python train.py --n_layer=22 --d_model=256 --n_head=4 --n_kv_head=4 --head_dim=64 --d_mlp=704 --vocab_size=8192 --activation="swiglu" --norm="rmsnorm" --norm_place="pre" --norm_eps=1e-05 --positions="rope" --rope_base=1020.0 --rope_fraction=0.5 --qk_norm=true --attn_scale=0.188 --bias="none" --tie_embeddings=false --parallel_block=false --extras=["some layers without attention", "local attention windows", "value embeddings", "learned residual scales", "capped logits"] --init="uniform" --init_std_qkv=0.0197 --init_std_o=0.00297 --init_std_up=0.0197 --init_std_down=0.00179 --optimizer="muon_variant" --lr=0.00281 --beta1=0.93 --weight_decay=0.029 --lr_head=0.00751 --grad_clip=1.0 --warmup_steps=50 --schedule="wsd" --decay_fraction=0.825 --decay_shape="pow" --final_lr_fraction=0.0 --batch_tokens=32768 --seq_len=2048 --doc_mask=true --train_tokens=402800000 --steps=12293 --dataset="wikipedia_en"
Each number is 128 + 24 x the weight over its row's rms, rounded and kept within 0 to 255. Layers, rows and columns count from 0. The size above them is the row's rms in percent of the matrix's.

# layer 15 attention key, 256x256, rms 0.159, rows 88-127, columns 0-63
size [ 99 115 103  98 100  96 107 115 104 116  99 102 102 101 111 104  95 110 101 108 102 104  97 108 100 108 105 108  99 104 111 100 100 103 103 111 102 110 106 100]
[[116 120 104 103 178  98 150 153 152 103 104 150  65 156 135 140  97  92 175 171 118 135 136 107 145 157 158 110  93 151 123 180 108 165  99 131 133 121 128 138 123 146  99 164 126 120 125 144 163 125  76 147  96 136 157 108 152 135 114 129 147  91 105  98]
 [114 122 140 120 151  90  91  98 134  90 180 171 132 172 116 143 164 133 136 134 156 104 126 125  97 165 117 118 114 103 112  57 139 169 122 117 162 109 116 125  88 132 167 102  90 107  87 145 149 138 112 117 106 122 139 124 120 117 141 116 107 113 141 148]
 [162  87 131 120 103 137  88 175 125  99 103 110  95 117 100 161 110 167 116 152 171 111 174 173  90 129 139 114 123 111 113 125 121 108 138 177 103 120 126 167 152 134 165 131 138  81 167 122 104 118 120 128 132 127 127  77 138 157 106 127 157 107 152 115]
 [133 110 137 155 169 177 143 168 104 171 115 128  99 120 157 183 139 145 115 111 110 146 142 107 120 130 101 115 110 148 145 143 138 175 163 126 151 107 125  97 160 112 138 186 109 105 106 109 111 170 133 124 117 151 129 122 120 162 144 109 129 145 160 171]
 [151 141 114 104 156 146 126 138 109 119 101 123 128 112 105 138 148 174 142  81 110 124 106 101 112 124 136 145 138 177  99 110 153 149 109 117 137 119 143 100  86 157 108 142 161 125  98 131 164 113 146 165 142 106 124 114 173 127 152 138 133  75 142 100]
 [129 177  91 103 114 136 137 144 165 117 118  97 116 117 140 126 123 166  90 158  97 121  59 131 145 142 114 135 142 106 149 177 122 148 144 129 122 112 114 160 133  95 135  74 164 116 150  85 141 133 147 146 152  90  93 134 128 104 159 146 144 104 123 123]
 [119 119 105  99 103 146 172 113  80 134  85 143 158 110 195 135 135 160 113 149 122 152 110 153  87 124 139 118 146 152 101  95 133 127 116 139 108 143 113 122  68 120 100 133 195 164 112 150 156 134 153 136 129 122 121 124 141 141 160 129 146 101 146 145]
 [126 168 115 145 143 140 104 153 129 108  92 162 103 141 122 117  88 128 159 164  99 138 115 133 144 119 169 129 136 122 105 109 129 130 115 135 149 148 120 112 150 154 121 118 135  82 112 122 131 186  80 130  89 122 135 176 167 120 101 160 110 145 141 113]
 [172 154 174 131 120 130 156  93 141 125 138 112 158 125 158 136 141 115 133 134 126 139 108 152 115 112 175 133 150  78 134 130 129 124  86 133 166 135  92 138 135 110  94 137  80  77 121 111 126 162 122  96 172 117  87 140  65 105 115 129  97 105 145 119]
 [138 115 134 128 148 117 126 147 127 108 105 130 135 119 140 114 111 145 191 146  98 105 137 123 139 159  94 101 115 151 126 148 144  92 133 139 146 129 125  89 109 137  99 120 121 135 114 127 129 129 156 140 159 128 119  92 126 106 142 153 138 102 172 116]
 [129  67 119 139 142 141 140 120 116 126 127 155 137 183 104 144 132 137 121 137 146 126 132 109  69 155 112 149 152 133 143 118 186 124  84  92 116 140 127 127 108 101 125 122  88 156 149 154 124  93 137 151 136 120 126 162 143 159 147 108  86 113 139 129]
 [119 176 101 152 172 120 113 164 140 112 116  75 161 102 160 140 129 106 127 136 154 168 126 120 117  94 129 126 103 140 114 147  98 122 143 131 158 126 186 129 144  79 138  89 106 123 142 137 133 148 126 172 122 127 163 140  99 111 126 137 147 128 139 112]
 [152 126 124 161 122 130 118 136 121 142  92 107  98 118 136  76 142 129 105 152 158 140 143 135 158 109 125 141 130 121 185 160 113 160 140 140  91 118 123 139 107 174 150 109 131 144 131 157 101 170 183 106 169 128 122 124 173 141 131 101 149  90  87 151]
 [149 122  86 155 108 137 114 159 110  88  75 109 127 105 118 123 142  64  99 105  97 160 121 107 142 117 131 121 116  97 147 132 122 109 112 146 130 142 173 163 145  91 172 146 109 123 110 136  85 118 173 180 105 136 124 131 126 121 151 125 143 151 185 118]
 [117 117 133  84 162 156 134  80 152  82 138 103 162 122 101 152  87 108 145 141 122 128 107 163 167 118 139 129 102 118 112 121 131 141 144 146 168 136 139  94 150 122 131 136 103 134 115  96 136 141 106 123 155 158 118 113 168 153 142 152 139 119 141 126]
 [131 109 118 125 103 160 120 125 102 136 120  87 147 130 151 165 123 169  77 139 133 113 133 132 113 154 134 144 100 144 141  98  82 155 150 104 133 109 134  83 160 148 162 135  94 124 122 115 131 125 206 129 123 104 167 133 124 109  94 126 130 157 118 127]
 [139 152 159 146 161 142 136 139 139  81 148 133 119 139 180 113 107 124 154 115 167 125 124 112 106 102 122 116 129 129 134 130 135 203 150 114 117  86  80  84 102 174 170 129 131 118 116 121 105 139 165 146 140 115 153 152 161 143 128 154 136 137 116 134]
 [ 78 118 120 137 126 142 126 148 121 107 138 149 120 144 149 131 130 134 128 111  83 153 124 127 125 148 120 119  97 108 106 106 124 139 111 177 166 155 138 167 113 142 122 148 118 106 137 135 139 139 132 165 153  78 143 108  98 164 125 157 165 146 157 144]
 [135 146  99 146 135 126 121  97 108  98 117 181 139 132 127 155 167 145 130 120  87 129 117 113 107 153 163 137 122 182 116  72  79 178  88 109 106 150 125 123 124 137 118 155  89 172 154 136 125 172 140 120 113 145 202 139 141 149 104 119 127  82 127 127]
 [103 190 165 156 148 175 112 138 122 130 122 131  90 124 144 118 131 126 149  59 143 101 157  93 127 105 108  97 113 132  66 144 141  88 133 141 173 137 123 129  86 165 131 105 114 153 152 134  97 137 140 167 105 136 131 144 104 132 180 119  93 130 133  97]
 [113  95 185  81 146 165 125 117 140 133 188 105 105  89  88 108  95 115 142 126 105 193 167 144 140  92 126 128 133 151 198 121 124 129 149 139  97 110 149 142 156  94 182 141 136 103 141 138 131 112 104 140 150 104 151 135 120 110 134  93 168  94 150 122]
 [134 152 151 133 135 162 162 116  98  72 163 151 122  94 124 153 146 196  66 130 144 141 138 143 171  92 108 117 151  99 149  71 141 106 143 134 101 109 179 107 120 131 132 168 131 144 131 131 125  96 180 124 144 134 136 114 141 130 127 119 128 101 155 154]
 [112 107 102 162 133 113 147 122 135 125 182 138 120 164 149 123 143  98 136 120 166 116  87 126 158 122 126 127 121 165 114 136 124 141 146  85 154 150  73 152 150 149 108  94 120 145 103 155 155 126 173 166 137 144 156 153 119 172 114 108 104 106 146 114]
 [128 120 138 165 142 163 155 118 113 117  94 149 136 137 166 144 120 127 146 106 156 123 124 138 155 155  91 157 184 130 132 122  90 100 155 137 137  97 165 124 118 131 128 178 123 105 148  93 118  74 136 106 147 107 141 111  88 164 132 145 119 111  99 117]
 [104 104 145 122 179 126 130  79 138 129 165 125 202 111 102 100 125 118 156 144 136 114 122  92 162  73 126 131 108 120 124 102 161  99 119 112 146 109  94  92 122  99  74 134 132 124  90  95 152 103 144  82 121 143 132 133 117 130 167 131 103  85 122 151]
 [161 140 125 114 150 115 102 193 143 159 119  73 101 130 124 109 163 132  94 136 123 118  97 115 121 170 102 125 136 119 113  98 159 147 134 100 111 120 120 119 152 110 132 204  99 139 107 129 125 124  88 133 120 131 125 149 156 133  76 101 128 133 139 135]
 [160 108 140 159 113 172 121 143  93 103 116 119 159 117 128 134 107 139 142 161 126 160  93  80 167  91 160 119 128 146  90 112 125 139 163 159 121 121  91 145  98 123 131 149 113 146 159 119  95 114 114  96 155 125 139 163 141 132  97 107 107 153  96 172]
 [130 169 168 106  90  99  88 129 109 156 102 130 146 114 138 101 132 120 157 134 155 122  94 141 110 154 124 160 100 162 101 106 155 146 125 122  84 137 134 124  50 148 158 106 142 124  61 124 109 155 170 110 156 143 131 121 130 104 145 117 126 124 133 142]
 [115 115 110 146 140 129 131 129 124 109 135 127 102 126 137 133 120 157 168 115 120 125 114 103 166 126 150  97 104 155  82 130  88 131  67 175 188 124  84 131 146  84 103 134  95 123 156 126 177 125 150 125 146 122 117 171 138 117 143 119 147 156 136 116]
 [ 88 167 136 169 116 118 110  71  71 155 109 124 135 109 104 126 111 123 141 153 106  88  95 177 152 143 143 149 141 109 116 124 114 176 127 151 120 189 141 161 159 133 157 148 145 131 131 133 153 106 118 131 132  83 114 129 127 119  94 132 145 139 129 114]
 [177  96 116 135 151 149 151 112 127 102 150 141 151 104 100 158 131  97  92 110 145 110 109 153 141  94 122 107  94 106 116 100  96  91 133  96 144  86 129 126 155 113 127 139 142 133 132 143 113 119 109 109 159 123  56 161 124 130 115 125 126 143 145 166]
 [158 175 172 131 122 113 132 148 141 155 112 171 172 153 127 129 124  88 173 138  97 139 120 119 101 166 164 147 109 119 144 118 110  95 116 111 124 150 128 100 136  98 139 137 105 110 181 117 109 111 111 142  91 119 121 143 104 112 119 122 107 115 107 131]
 [160  78 192 139  94 136 160 125 133 108 146 130 147 134 117 104 146 135  97 143  89 151 126 123 103  93 125  92 126 112 119 134 137 119 137 115 133 161  95 138 183 107 144 188 140  83 149 114 100 166 120 138 123 125 116 138 132  93 106 121  97 157 144 102]
 [134 133  78 102 136 125 130  97  83 129 104 120 132 151 119 149 143 139 134 101 150 152 118 162 134 143 133 110 151 125 143 135 182 145 162 135 136 158 139 194  92 145 149 158 154 149 151 129 160 179 147 125 103 134 115 137 121 148  77  99 168 137 114 158]
 [ 43 120 123 105 107 108 101 105 121 144 104 159 185 129 138  79 125 157 114 153 147 117 171 143 120 136 135 103 129 136 145 150 149 101 105 146 110 129 156 137  88 117 144 159 132 124 113 132 121 154 124 119 136 142 126 103 134 115 161 134 150 114 118 108]
 [141 129  82 167 145 137 138 140  97 114 134 163 126 170 146 130 123 138 111 134 146 159 120  97 144 146  90 187 153 161 129 115 175 148 112 140 136 102 104 139 209 125 121 101 161 144 155 128 124 119 177 158 167 130 141 113 136 137 147 171 157 152 150 167]
 [113  89  98 125 158 133 107 129 107 115 105 117 132 146 171 133  92 133 111 141 113 169 143 180 163 137 111 148 127  99 157 144 139 164 141 140 143 181 158 140 103 139 108 118 141 132 142 127 116 143 140 136 147 160  92  93  81 123 126 140  97 109 134 180]
 [ 82 118 124 119 137 137 106 169 159 150 113 154 125 106 104 108 139 153 145  87 104 119 150 180 162 140 173 105 116 152 135 179 143 101 128 132 117 107 122 137 121 157 154 120 101  70 129 150 100 126 144 140 122  79  81 140 103 129 138 139 129 135 126 100]
 [150 130 112 114 150 129 145 124 113 118 128 134 166 146 149 158 106  94 160 112 112 147 122 123 117 131  80 148 133  68 122  57 135  97 148 138 172 124 152 123 142 116 126 165  99 150 146 117 139 163 126 105 103 133 102 131 130 172  53 162 146 167 156 155]
 [147 147 130 172 114 140 120 136 132 131 130 122 147 126 157 113 135 145 129 145 115 107  99 111 115 147  97 168 122 167 150  77 158 114 156 150 151 145 138 145 127  92 118 120  76 111 119 167 157  86 112 136 175  93 114  99 104 146 160 114 136 144  95 131]]
# layer 15 attention query, 256x256, rms 0.156, rows 89-127, columns 0-63
size [104 103 109  96 104  96 115 104 109  97  98 101 101 108 101  99 102 100 108 105 107 101 100 104 111 101 111 105  98 112  97  91 102  98 107 105 111 107 105]
[[ 98 161 117 133 131 127 128 126  93  90 113 135 126 126 106 118 146 126  98 133 152  82 118 127 178 110 161  86 124 121 115 102 112 160 130  68 146 152 169 120 143  89 118 132 118 127 123 142 143 148  99 123 147  82 170  96 141 107 106 115 101 112 121 127]
 [130 133 123 134 143 113 128 144 124 106 127 147  84 104 127 129  98 127 160  91 129 116 125 101  96 102 137 120  97  71 152 116 118  80 112  76 108 104 100 131 109 113 132 114 141 129 142 166 150 102 193 142  85 120 122 136 161 153 141  80 112 144 119 125]
 [ 89 140 177 114 144 158 156 138 130 151 106 135 145 201 140 128 169 128 153  89 138 128 159 163 141 185  83 153 142 155 106 121 142 103 132 136 162 113 125 164 124 133 109 176 105 153 136 140 151 122 182 163  96 107 164 152 138 136 159 171  89 117  84 137]
 [123 138 160 124 119 166 137 152 176 132 205 122 116 113 133 134 129 168 132 130 139 149 106 154 154 102 132 145 110 119  76 137  84 138  84 185 130  96 132 136 173 127 114 109 143  74 100 103 149 101  82  90 134 114 148 144 123 126 153 135  99 145 140 142]
 [169 143 123 115 135 163 135 143 169 120 122 152 144 119 143 132 123 106 130 120 106 164 121 100 135 118  92 151 160 158 166 167 122 177 137 147 108 121 146 123 135 131 109 150 148 139 147 121 169 111 132 130 146 141 159 112 142 156 136 152 119 106 120 156]
 [118 111 157 102 146 111 114 172 147 153 143 156 109 136 132 134 142 132 140 122 109 119 146 107 138 137 139 129 128  78 133 125 141 129 129 148  91  99  97 152 137 153 187 136 164  96  92 117  98  95 119 102  98 113 117 136 111 114  77 141 157 136 114 126]
 [121 139 138 150 131 130 107 130 133 159 105 117  73 133 145 135 120 137 140 168  78 111 144 132 147 127 125 118 147 142 134 112  75 151 126 145 105 170 166 111 112  98 100  83 153 198 146 150 102 168 170 160 120 157 163 163 130 115 110 108 104 149 108 107]
 [111 170 115 157 123 144  85 170 107 150  93 140  86 129 158 149 131 142 109 108  94 130 164 149 152 102  64 134  91 151 131 113 133 177 154 143 116 119 105 113 142 149 123 123 115 135 180  88 130 117 114  79 129 140 142 117 125 150 100 106 131 179 155 100]
 [ 85 128 153 138 139 121 134 136 124 147 110 143 109 137 158 123  75  82 127 126 142 137 132 178 154 138 107 165 131 133 134 165 109 144 170 144  77 138 121 114 143 148  99 141 140 113 153 135 142 125 110 106 140 184  97 142 142 125 123 146 102 115 146 117]
 [182 161 139 183 132 163 127 168  89 135 122 142 132 151 129 132 119 161 137 120 130 110  81 142 139 163 130 165 123 152 152 112 131 131 155 142 162  98 117 139 117 115 134 145 115 141 143 136 129 121 150 127  91 133 124 130 105 103 128 184 124 158 107 121]
 [142 137 113 133  99 114 116 107 133 161 108 145 174 164 140 102 128 140  94 133 137 106 121 113 111 194  79 143 114 152 132 114 150 136 122 157 123 101 128 101 126 106 122 127  98 133 109 127 109 149 130  98 133 139 126  84 114 141 113 129 120 131 148 100]
 [123 158 159 171 118 176 158 124 159 136 180 130 113 134 135 155 125 106 123 120 118 128 128 118 110 106 136  94 157  81 147 116 151 106 114  98 110 123 108 120 128 169  97 113 132 137 121 105 141 127 115 131 136 115 124 179 106 117 103 122 130 101 143  96]
 [145 121 126 119 130 110 160 132 173 134  99 103 131 132 177 117  87 150 121 145 130  81 157 130 169 154 117 127 181 147  85 125 131 121 141 159  69 100  98  91  90  97 128  87 128 140  86 111 131  85 132 143  91 111 166 124 142 114 117 130 124 119 116 157]
 [110  96  94 145 156 111 145  88  78 150 143 152 126  98 134 124 105 149 181 128  93 121 125 108 135 155 148 127 117  85 137 145 130 130  68  83 118 144  98 151 121  72 106 121 157 152 131  78 142 113 131 108 146 164 125 131 159 115 114 124 130 113  83 120]
 [127 105 101 107  99 138 138 114 100 107  69 114 124 140 105 117 101 147 135 125  83 130 177 136 128 169 146 154 117 108 121 139 129 119 146 137 103 142 109 182 176 127 125 159 140 132 111  98  94 118 133 102 139 147 115  62 101 126 144 164 128 141 133  95]
 [121  92 178 157 128 111 106 104 141 152 107 134  80 141 104 135 131 136 136 126 136 114 163 120 101 101 110 114 104 125 143  98 127 107 129 196 118 108 161 106 123 143 101 150 140 149 137 108 116 105 148 148 143 131 124 110 116 159 165 108 135 136 120 106]
 [153 147 122  91 159 102 112 124  91 116 132 138 134 115 124 120  94 105 116 115 136 118 101 148 137 111 161 125 134 130 128  92 114 145 138 134 168 129  84 114 199  94 163 115 143 144 130 146 142 150 136 136 132 143 107 118 128 173 117 113 104 106 117 118]
 [114  93 134 130 124 152 142 147 129 130 148 162 123 140 113 145 136 108  91 134 138 162 140 134 132 141  98 123 140 139 162  72 162  98 150  91 145 124  82 132 147 131 150 118 210 100 128 117 135 143 164 138  95 146  79 136 118 126 125 164 148 107 111 129]
 [119 141 127 153 110 136 129 152 153 135 119 110 111 175 123 112 118  95 144 128 138 133 184 162  92 122  93 133 139 148 125  97 135 125 144 159 124 148 111 168 122 100 124 109 142 103 172 195 103 121 149 147 140 135 117 131 161 144 116  89 156 133 122 102]
 [147 103 129 168 117 142 177 127 117 140 156 108  98 152 104 130  47 149 142 138 127 164  32  98  97 154 132 133 115 129 113 124  95 163 124  90 117 117  96 108 149 143  82 174 126 113 111 128 161  92 125 105 153 116 119 126 121 112 123 134 146 109 120 175]
 [128 144 117 116 129 134 115 118 129  93 101 104 136 183 115 120  92  99 110 108 149 121 154 112 155 139 131 161  90 119 112  99 147 102 128 178 120 152 114 112  99 113 140 112  90 141 109 135 102 150 142 161 137 134 118 107 163 125 122 123 105 141 151 119]
 [113 137 139 117 106 116 119 191 139 119 172 138 114 124 128 161 161 106  95 129  91 152 106 159 134  87  80 157 124 104 142 132 114 138 153 100 115 123 125 100 111 181 148 106 119 161 161 131 131 111 130 139 129 124 166 133 122 129 117 100 154  91 130 153]
 [125 128 132 112 121 102 136  60  78 112 157 149 132 131 102 126 153 129 109 134 111 112 142 127 143 129 142 129 136  97 156 129 144 148 133 127 127 121 136 127 122 127 159  86 101 146 110 117 100 112 133 144  98 123 114 113 119  86 125 119 131 122  65  75]
 [139 122 160 132 128 135 181 112 157 151 187 107 103 115 106 156 140 161 105 132 119 140 153 127 184  87 139 132 146 147 139 107 121 134 131 160 163 144 120 136 119 109 134 110 120 119 171 134 107  88 142 131 122  78 142 120 106  72 111 126 117 113 115 127]
 [124 104 171  51 114 114 157 130 102 128 148  99  94  98 160 143 116 114 128 139 106 137 115 122 106 148 126 108 110 116 128 122 126  98 146 106 139 124 142  84 110 165 120 119 115 118 121 112 123 131 121 108 166 120 114  81 124 145 126 124 132 120 137 143]
 [114 107  74 131 136 140 168 138 136 155 149 150 102  83 120 101 106 109 124 134 130  85  89 136  96 112  84 162 150 101 106 119 151 111 112 156 135 108 151 133 107  80 137  90 124 127 125 135 115  84 124 169 125 114 121 169 109 123 125 117 170 139 113 106]
 [129 101 126 102 132 114 103 106 130 125 194 122 121 170  92 115 115 150 101 147 135  93 132  90 175 122 130 126 111  90 141 153 102 122 131 138 135 123 131 107 106 118 106 112  69  83 177 136 108 159  67 118 153 132 145 188 134  78 178 101  95 121 105 121]
 [130 132 138 126  92 126 145 193 195  78 146 120  93 132  95  87 126 126 125 127 121 152 149 146 112 138 129 132 153  93  92 140 110 164 188 184 143 137 135 157 112 110 130 132 136 129 127 169 129 140 143 105 100 136 183 125  97 170 124 120 142  95 145  93]
 [104 173 105  36 126 119 157 139 119 128 126 119 185 115 142 157 108 140 106 147 136 139 113 124 134 125 111  92 141 127 166 157 148  70 140 103  85 110 112 121 144 111 128 115 132 136 135 127 128 125 143 105 156 126 149 132 107 113 114 153 171 160 118 141]
 [146 138 135 170 106 137 130 129 109 117 139 160 142 135 116  92 138 143 153  79 131 108 129 123 148 171 152 138 122 127 129  93 155 174 131 134 124 149 152 121 153 143 103 158 132  94 130 116 165  78 152 131 116 177 127  81 133 135 142 147 136 119 128 126]
 [177 162 110 144 119  86 121 127 141 155 131 198 124 130 159 149 144 151 150 129 129 107 100 165 115 154 123 108 166 103 141 155 154 114 119 146 170 138 100 138 115 155 104  90 137 110 160 120 147 108 152 111 120 103 112 136  82 171 124 114 158 150 106 112]
 [150 130  86 108 160 101  92 127  87 167 129 106 169 139 148 140 134 134 166 159 169 177 118 147 120 143 145 162 122 134 134 132 128 157 129 142 124 120 146 141  99 125 129 142 111 159 104 112 125 138 128 115 140 149 106 148 132 154 117  93 130  96 118 115]
 [140 137 162 137 155 129 157 120 194  85 148  90 162 113 140 126 134 145 135 126 132 112 131 110 114 134 139 157 101 121 137 112 151 117 165 126 139 119 110 141 173 156 131 132 106 125 134 138  85 147 170 157 111 161 124  89 128 175 105 149 104 103 125 141]
 [138 118 100 117 156 151 107 155 104 149 144  83  96 119 137 108 107 120 139 118 140 154 116 131 146 134 117 185 107  77 150 172 142 177 129 135 113  83 130 156 137 129 161 135 108 125  97 137 155 135 110 162 118 142 117  93 116 120  90 142 128 140 118 150]
 [151 127 111 104 155 120 118 134  98  99 164  98 136 146 169 108 115 146  90 163 106 116 116  89 142 146 104 139 162 116 170  80 119 104 154  97 106  96 142 139 147  66 129 152 148 120 118 139 148 126 128 133  93 133 128 130 103 122 102  94 133 103 130 132]
 [126 147  97 125 134  97 160 128 116 151 138 156 146  84 115 136 137 137 116  77 168 106 147 104 151 104 101 172 116 114  97 107 117 134 142 137  98 129 149 120 159 105 144  84 114 110 169 123 143 102 145  98 142 154 146 172 113 142 115 123 105  95 127 108]
 [117 151 171 133 156  93 131 156 110 132  91 161 121 116  79  98 123 110 155 132 121 113  93 116 118  97 138 122 153  94 128 179 122  94 142 114 109  82 142 161  88 142  89  78 171 144 106 134 154 112 151 139 125 103 148  76 113 147 107 136 127 140 104 128]
 [127 173 145 146 144 134 108 115  89 119 118 137 102 121 133 107 120 127 121 105 151 125 114 112 140 142 146  90 128 154 121  84 140 103 106 166 111 129 113 126 128 126 146 151  79 130 140 144 112 115 154 140 117 146 156 100  91 137 136 167 101 102 129 115]
 [108  94 149 160 132 148 141 160 126 125 137 133 149 124 129 121 140 174 109 162  91 136 144 136  78 145 184 141 154 138 107  96 114 130 118  90 114 124 159 141 118  94 132 133 140 132  79 129 125 133 109  98  96 111 100 139 138 126 105 136 100 112 110 132]]
# layer 15 attention value, 256x256, rms 0.17, rows 64-76, columns 0-63
size [104 103 104 107 111 101 103 109  97 113 107 101 108]
[[109  93 147 141 142 115 146 108 158 101 158 122 117 120 158 135 173  86 131 157 124 169 125 134 159 129  96 109  97 103 143 148  83 121  89 109 107 152  93 137 119 123 128  79 137 131 101 152  85 128 116 140 147 107 121 119 137 102 126 132 149 122 137 126]
 [155 131  87  80 140 132 163 130 128  73 136 118 120 143  99 168 130 145 129 183 102 126 117 108 122 105 159 113 100  84 122 154 193  85 173  89 122  97 113 150 166 112 131 119 101 118 169 141 111 136 129 155 109 124 140 153 158 135 127  88 112 141 123 125]
 [115 133 139 143 152 112 130  99 126 112  93 112 118 136 131 123 166 162 108 106 107 138 125 137  86 117 112 106 116 142 131 134 107 157 112  84 149 122 146 114 161 143 132 143 150 123  97 111 159 145 139 165 106 136 127 147 145 114 137 155 101 117 107 137]
 [144 129  96 139 120 104 131  78 105  94 120 124 167 145 154 101 130 165 133 159 135 122  96 129 124 157 159 141 114 132 108 137 144 112 153 138  46 121 133 162  96 133 141 107  95 118 123 179  59 162 121 100 132 115 122  91 174 161 110  93 145 147 146 103]
 [140 154 166 131  86 156  97 136 131 117 157 118 141 125 167  80 105 123 138 140 136 129 137 147 108 164 111 127 129 118  94 135 154 123 147 136 129  75 132 164 191 128 122 117 121 152 152 119  78 103 145  85  88 135 144 107  87 118 125  78 135 155 121 138]
 [ 69 117 110 139 160 132 148 170 164 158  82 135  63 175 148 148 153 130 110  81 137 155 130 123 119 115 123 131 146 177 173 137 104 149 161 138 120 120  72 157 119 169 154 142 166  97 146 133 117 134 123 118 136  95 108 179 120 148 128 121 115  94  75 141]
 [113 149 121 166 167 131 115  99 132 108 176 140 153 135 121 141 146 159 117 163 160 144 158 117 113 128 148 119 122 112 162 169 129  92 146 139 154 135 117 105 134 144 118  96 135 126 141 128 174 158 123 105 112 115 148 159 116 113 127 126 102 136 105 133]
 [158 116 160 118 131  87 152 122 136 127 132 114 149 114 139  63 181 123  76 172 176 130 133 105 145 128  93  89 112  80 164  93 148 112 165 115 122 133 127 137 118 120 145 110 130 176 129 128  92  98 116 124 139 134 128 105 133 116 142 117 159 144 143 151]
 [147 105 112 124 128  91 130 116 128  92 157 130 118 120 177 130 139 165  99 174 134 151 131 114 143 152 125 126 100 150 140  94 149 151 185 136 119 109 107 127 135 167 116 136 142 125 174 134  85 134 117 110 146 138 149 121 141 156 114 139  96 104 144 155]
 [125 110 125 112 138 169 154 118 152 113 125 137 150 140 120 145 110 150 104 156 140 142 154 193 114 144 130 119  97 102 122 132 155 160  93 129 118 134 111 112 149 154 113 103  92 132 161 148 140 106  91 122 163  96 130 132  81 139 113 130  81 128 137 136]
 [ 66 117 101 146 105 112 149 140 187 157 177 121 129 103 129 121  88 167 104 119 131 124 112 133 138 178 122 110 122 110 120 127 138 144 143 164 125 108 144 124 113 111 137 125 148 119 103 170 118 129 128 123 148 147 120 100 129 130 120 146 146 146 114  88]
 [159 104  98 147 141 125  77 146 104 110 112  96 135 113 104 129 131 138 149 105 157 197 128 127 129 138  64  93 159 155 136 140 122 150 165 131 115 118 141 165 128 134 168 134 172 136 120 122 107 146 142 147  84 131 158 136 145  94 126 133 128 165 104 126]
 [127 173 107 152 110  87  91 180 113 131 113 151 128 113 133 115  96 202 105 167 119  85  84 123 158 104 147  95 135 143 145 128  95 129 111 122 134 162 154  92 129 131 118 146 124  69 128 124 103 107  87 123 110 100 151 133 141 131 116 104 144 140  99  86]]
# layer 15 attention output (transposed), 256x256, rms 0.147, rows 64-76, columns 0-63
size [108 102 101 104 108  98 110 110  97 119 110 108 109]
[[117 113 105 169 116 130 145 133 125 173  98 113 112 119 129 137 129 127 139 157 143  75 129 109 141 166 116 128  86 101  49 133  82  98 139 100  85 136 112 122 106 160 166 126 133 112 134 149 103  82 111 119 113 127  98 145 140 119 133 123 141 164 127  85]
 [149 151  95 112  99 115 129 116  67 120 136 134 124 162 170 183 140 101 116 132 177 156 132 156 125 144 147 131  78 144 168 136 159 137 151  97 165 153 155 147 108 127 107 139  90 149 132 167 144 163 122 101 108 120 113 148 123  75 119 128 134 121 116 101]
 [120 129 136 145  95  89  91 116 107 115 171  97 148  98 136 114 161 122 160 160 141 132 190 164 119 116 139 106 152 126 120 106  93 172 118 119 117 113 177 122 166 143 108  98 116 127 149 170 129  97  85 150  82 139 125 122 107 144 138 119 118 118 130 117]
 [107 121 128 131 112 143 136 108 166 140 112 157 108 134 134 131 162 144 167 154 143 106 149 148  70 124 102  84 113  97 104 106 143 121 112 113 116 131 129 153 118 126 140  92 120 150 138 142 145 133 101 135 121 123 134 126 133 108  99 136 120 117 183 127]
 [120 155 116 138 139 139 112 128 131 139 134 103 152 128 121 121 146 142 124 123 137 101 107 171 170 165 142 155 122 133 133 128 141 140 164 158  81  92  80 134 135 136 133 131 110 118 110 127  88 118 145 137 117 143 143 131 137  97 147 127 174 126 117 138]
 [126 156 123 157 110 125  85 110 116  92 146 122 150 128  98 140 110 124 133 113 145 104 102 125 161 160 113 142 136 112 138 186 159 158 112 134  97 124 160 124 122 137 114 118 157 106 114 153  99 162 157 117 121 128 109 142 141 145 106 145 122 120 103 120]
 [130  96 122  88 140 125 154 131 129 138 172 136 142  95  72 168 138 116 107 118 156  79  99  84 124 138 105 115 134 163 166 154  97 114 108 136  94 132 102 148 107 139 168 164  97 170 183 101 140  97 143 129 127 157 144 130  93 107 121 146  92 131 134 137]
 [150  98 145 164 121 125 135 155 121 161  79 138 101 120 155 103  92 104 108 112 124 130 130 128 116 111 112 123 115 130  97 108 138  94 115 141 117 124 133 124 159 136 118 105 142 113 100 134 131 101 152 176 128 133  86 113 144 110 104 124 140 177 136 145]
 [115 130 103 166  72  91 125 107  91 146 150 131 129 156  95 165  96 151 133 116 122 134 144 135 143 140 103 138 123 116 142 174 150 141 128 124 151 175 118 129 171 120 111 118 117 122 130 132 117  96 112 112  77  92 112 140 146 134 123 136 147 118 140 137]
 [128 115 132 110 115 161 159  98 119 144 129 108 171  83 124 102 116 161 122 180 122 113 122  87  72 156 137 120 106 138 135 145 145 104 104 149 176 140 148 124 140 122 145  90 136 108 150 177 137 128 124 143 107 130 130 147 105 108 111 144 117 111  95 131]
 [128  92 151 163  98 112 168 121 140 135  91 129 125  96 169 156 149 186 130 125 120 153 142 136 146 142 106 133 122 141  77  60  93 125 141 158 152  84 119  82 121 143 102 137 128 144 130 121 107 145 146 122 154 111 134 106 109 126 119 121 107 134  83 109]
 [128 124 142 122 128 153 152 145 118 123 116 144 132 152 101 107 148 112 150  94 146 135 117 147  96 102 130 116 163 142 130 140 146 166 165 107  89 165 114 107 122 147 151 107 135 101 110 158 122 136 143 111 127 171 162 139 164 138 118 102 156 150 147 121]
 [119 112 134 141 130  97 129  90 137 101 137 126 139 112 125  90 157 121 139 125 139  75 131  82 173 149 131 114 146 158 126 119 144 139 184 151 128 114 134  97 128 138 111  98 159 126  72 143 107  82 118 123 147 116 134 141 132 125 112 124 106 127 158 169]]